config.yaml
intermediate_size: 3200
init_std_o: 0.0
learning_rate: 0.0151
lr_mult_up: 1.08
beta1: 0.93
lr_head: 0.00468
max_seq_len: 1024
train_tokens: 972600000
Each number is 128 + 32 x the weight over its row's rms, rounded and kept within 0 to 255. Layers, rows and columns count from 0. The size above them is the row's rms in percent of the matrix's.

# layer 3 MLP down (transposed), 3200x640, rms 0.0218, rows 1994-1999, columns 384-511
size [ 96 105 101 102  99  96]
[[124 129 141 116 110 121 119 124 133 160 140  98 130 104 133 154 133 133 108 143 122  90  98  75  96 167 131  70 130 150  85  39 135 190 130 122  87 195 133 156 154 156 102 162 103 159 104 112  87 149 122 167 161 127 160 165 136 120 106  70  99  80 122 133 155 151 147 156 145  92 108 148  20 100  86 165 109 139  99 120 114  74  81 148 108 125 101 135  98  82 147  90 145 122 113 167 174 173  85 100 149  90  95 139 104 160  90 112 123 112 164 190 147 128 136 121 152  42 146 153 229 128 150 125 130 153 135 160]
 [130 102 107  86 129 198  71 103 101 114 100  63  88 123 141 128 162 135  97 120 132 133 161 114 145 145 124 145  89 123  84 166 104 116 147 143 104  83 161 115 139 136 144 108 166 146 134  85 106 121 120 190  57 125 161 112  51 183 107 154 116 149 126 139 159 104 201 109 102 116  99 142 141  92  81 126 137 162 135 133 148 179  64 133  99 114 131 118 148 176 255 178  88 110  78 168  99 141  84 167 116 148  86 117 149 128 162 159 126 139 104 150 101 115 109 164 100 128 144 127  84 169 121  92 107 135 112 129]
 [102 166 197 132 171 126  77 126 146 121 114 100 185 141 138 118 121 128 139 191 123 125 137 118 128 166  92  98 146 124 127 143 188 120  65 181  65 111 143 131  80 103  85  66  55 164 124  99 128 125  87  90 142 100 144 175 170 211 109 197 124  95 117  88 179 108 171 164 108 136 102  76 140 123 125 112 114 114 156 158 147  70 112 178 109  75 143  86 146 108 139 104 153 144  76 194 131 170 140 133 134 150 103  85 121 183  98 130  65 106 143  85 118 194 143 162 108 121 167 108 100 117 132 162 180 113 123 149]
 [ 99 127  77 144 144 124 114 115 111 119 175  77 105  85 135 153 113 121 156 144 109 108 147 156 103 131 106 164 164 139 107 140 151 109 132 143 138 150 117 157 129 129  75 155 107 141 110 116 121  86 102  86 121 127 184 108 104 176 152 137 140 166 105 157 116 156 140 128 127 107 128 111  79 140 101 149 112 181 106 147 140 120 126 159 139 153 116  81 150 109 103 184 128 139 144 153 158 133 154 112  26 155 148 112 118  98 112 139  90  80  84 115 134 155  99 130 156 149 207  83 119  99 122 108  89 116 100 128]
 [ 69 181 139 102 100 109 149 137 195 160 154  98 125 112 110 111 114 139 143 119 176 150  87 141  68  85 103 176 102 128 125 165 113 129  99 135 159 108 194 115  91 106 104 130  95  99 143 201 167 143 168 142 196 119 143 137 152 137  96 156 176 121 115  98 113 151  85 124 100  68  90 146 108 162 119 128 108 173 122 100 105 154 160 151 125  75  86  83  57 159  88 107  90 118 142 217 154  62 129 144 151  97 116 151 130  83 110  92 101 131 129 124 129 118 114 113 100  77 105 144 127 158 145 153 101 137 127 104]
 [120  60 156 120  90 103 103 134 112 110  82 123 160 158 110 107 181 170 119 135 140 150 127 148  84 151 106 143  99 109 129 117 177 112 127 140 211 125 152 141 144 164  84 151 130 129 120 126 123 126 154 121 139 136 115 107 138 116 161 100  93 143 142 111  66 143 136 198 224 107 104 105 170  83 107 102  68 170 128 149 117 156 140 132 148 123 133 100 136 171 176 168 150 128 167 127 108 165 142 109 107 104 171 129 151 174  86 154 159  74  83 114 147 168 112 177 103  89 129 171 132 159 112 102 152 120 101  67]]
# layer 3 MLP up, 3200x640, rms 0.116, rows 1995-1999, columns 384-511
size [115 102 104  96 102]
[[112 137 121 125 129 167  86 123 128 156 115 130 188 195 119  90 118  93 117 123  83 109 120 124 137 164 127  68 146 110  61 145  62  80 102 111 113  89 133 164 116 167 166  99 104 162 125 144 137 145 139 159 120 123 119 103 131  75 170 156 168 171  87 157 136  70 149 197 111 109  48  90 195 137 127 120 137 105 125 117  95  66 117 171 123 113 139 117 102 133 195 162  91  83  89 151 102  82  84 183 153 158 166  78 147 142 160  93 115 129 158 141 107 106  50 134  92 216 134  89  82 113 130 130 167 116 124 143]
 [ 89 150 157 104 142 154 142  90 135 137 157 169 144  91  72 112 122  92 132 155 152 129 102 116 128 150 113 164 133  87 100 178 171 120 106 144 138 105 109 101  94 140 138 145 122 120 129 138 124 108 181 151 137 139 159 165 142 157 156  95 125 130 128 142  83 150 166 174 103 170 156  82 125 111  97 123 119 177 130 104 168 169 185 116 125 161  85  96  78 154  73  77 118 119 150 145 109  77 123  89 146 183 144  69 129 100  89 127 122 128 175 111 213 156  97 115 128  88 145 142  89 150 130 150 142 103 131 119]
 [131 158 125 103 154 107 176  97 158 149 127 116 144 145 124 198 116 120  89 112 148  88 196 158 131 123 117 117 134  76 100 150 134  68 138 139 107 120 112 117 147 112 126 141 194  60 177 149 116  65 149  95 112 159  78 125 173 122 159 118  83 130 115 156 155  89 132  86  92  93 163  75 155  99 141 177 101 189  68 140 121 140 103 113  98 117  91 169 119 129 183 121 121 127 147 111 163 192 161 103 154 129 118 127  89 120 147  99 125 120  94 118 108 148 126 138 143  87  70 109  84 172 108 101 178 139 182 143]
 [120  91  86 111 148 124 110  82 168 109 185 154 150 102 117 155 126 129 114 113 114 153 124 104  81 136 109 110 117  96 148 127 122 148 100  95 207 101  70 148 144 136  97  88 143 104 136 176 125  77 109 130 114 103 104 110 156 165 142 136 137 117  98 163 141  85 132 138 103 200 131 168 115 147 126  88 140  98 117 119 112  74 146 101 132 123 175  89 134 132 134 152 184 162 184  94 156 123 136  93 108 169 182  94 151 147 148 100 127 122 186 134 223 175  70 111  71 133 130 111 136 196 134 128 161 133 110  91]
 [139 130 175 181  75  58 114 197 122 142 102 155 135  92  91 107 152  99 214 152  52 107  69 146 145 105 123  60 125 107 153 110 132 168 127 123  85 182 134  75  83 109 149 178 112 124 110 126 189 117 179 134  73  97 127 118 159 101 111  83  84 106 121  55 163 134 111 135  96 168  90 194 162 171  97 132 126 100 119 115 178 122  66  58 174 121 112 117 135  61 136 169 120 134 113 111 107 170 172 172  73 156 185 115 172 154 132 105 131  91 113 131 105 125 106 122 153 114 114 113 162 133 137 158 110 110 144 155]]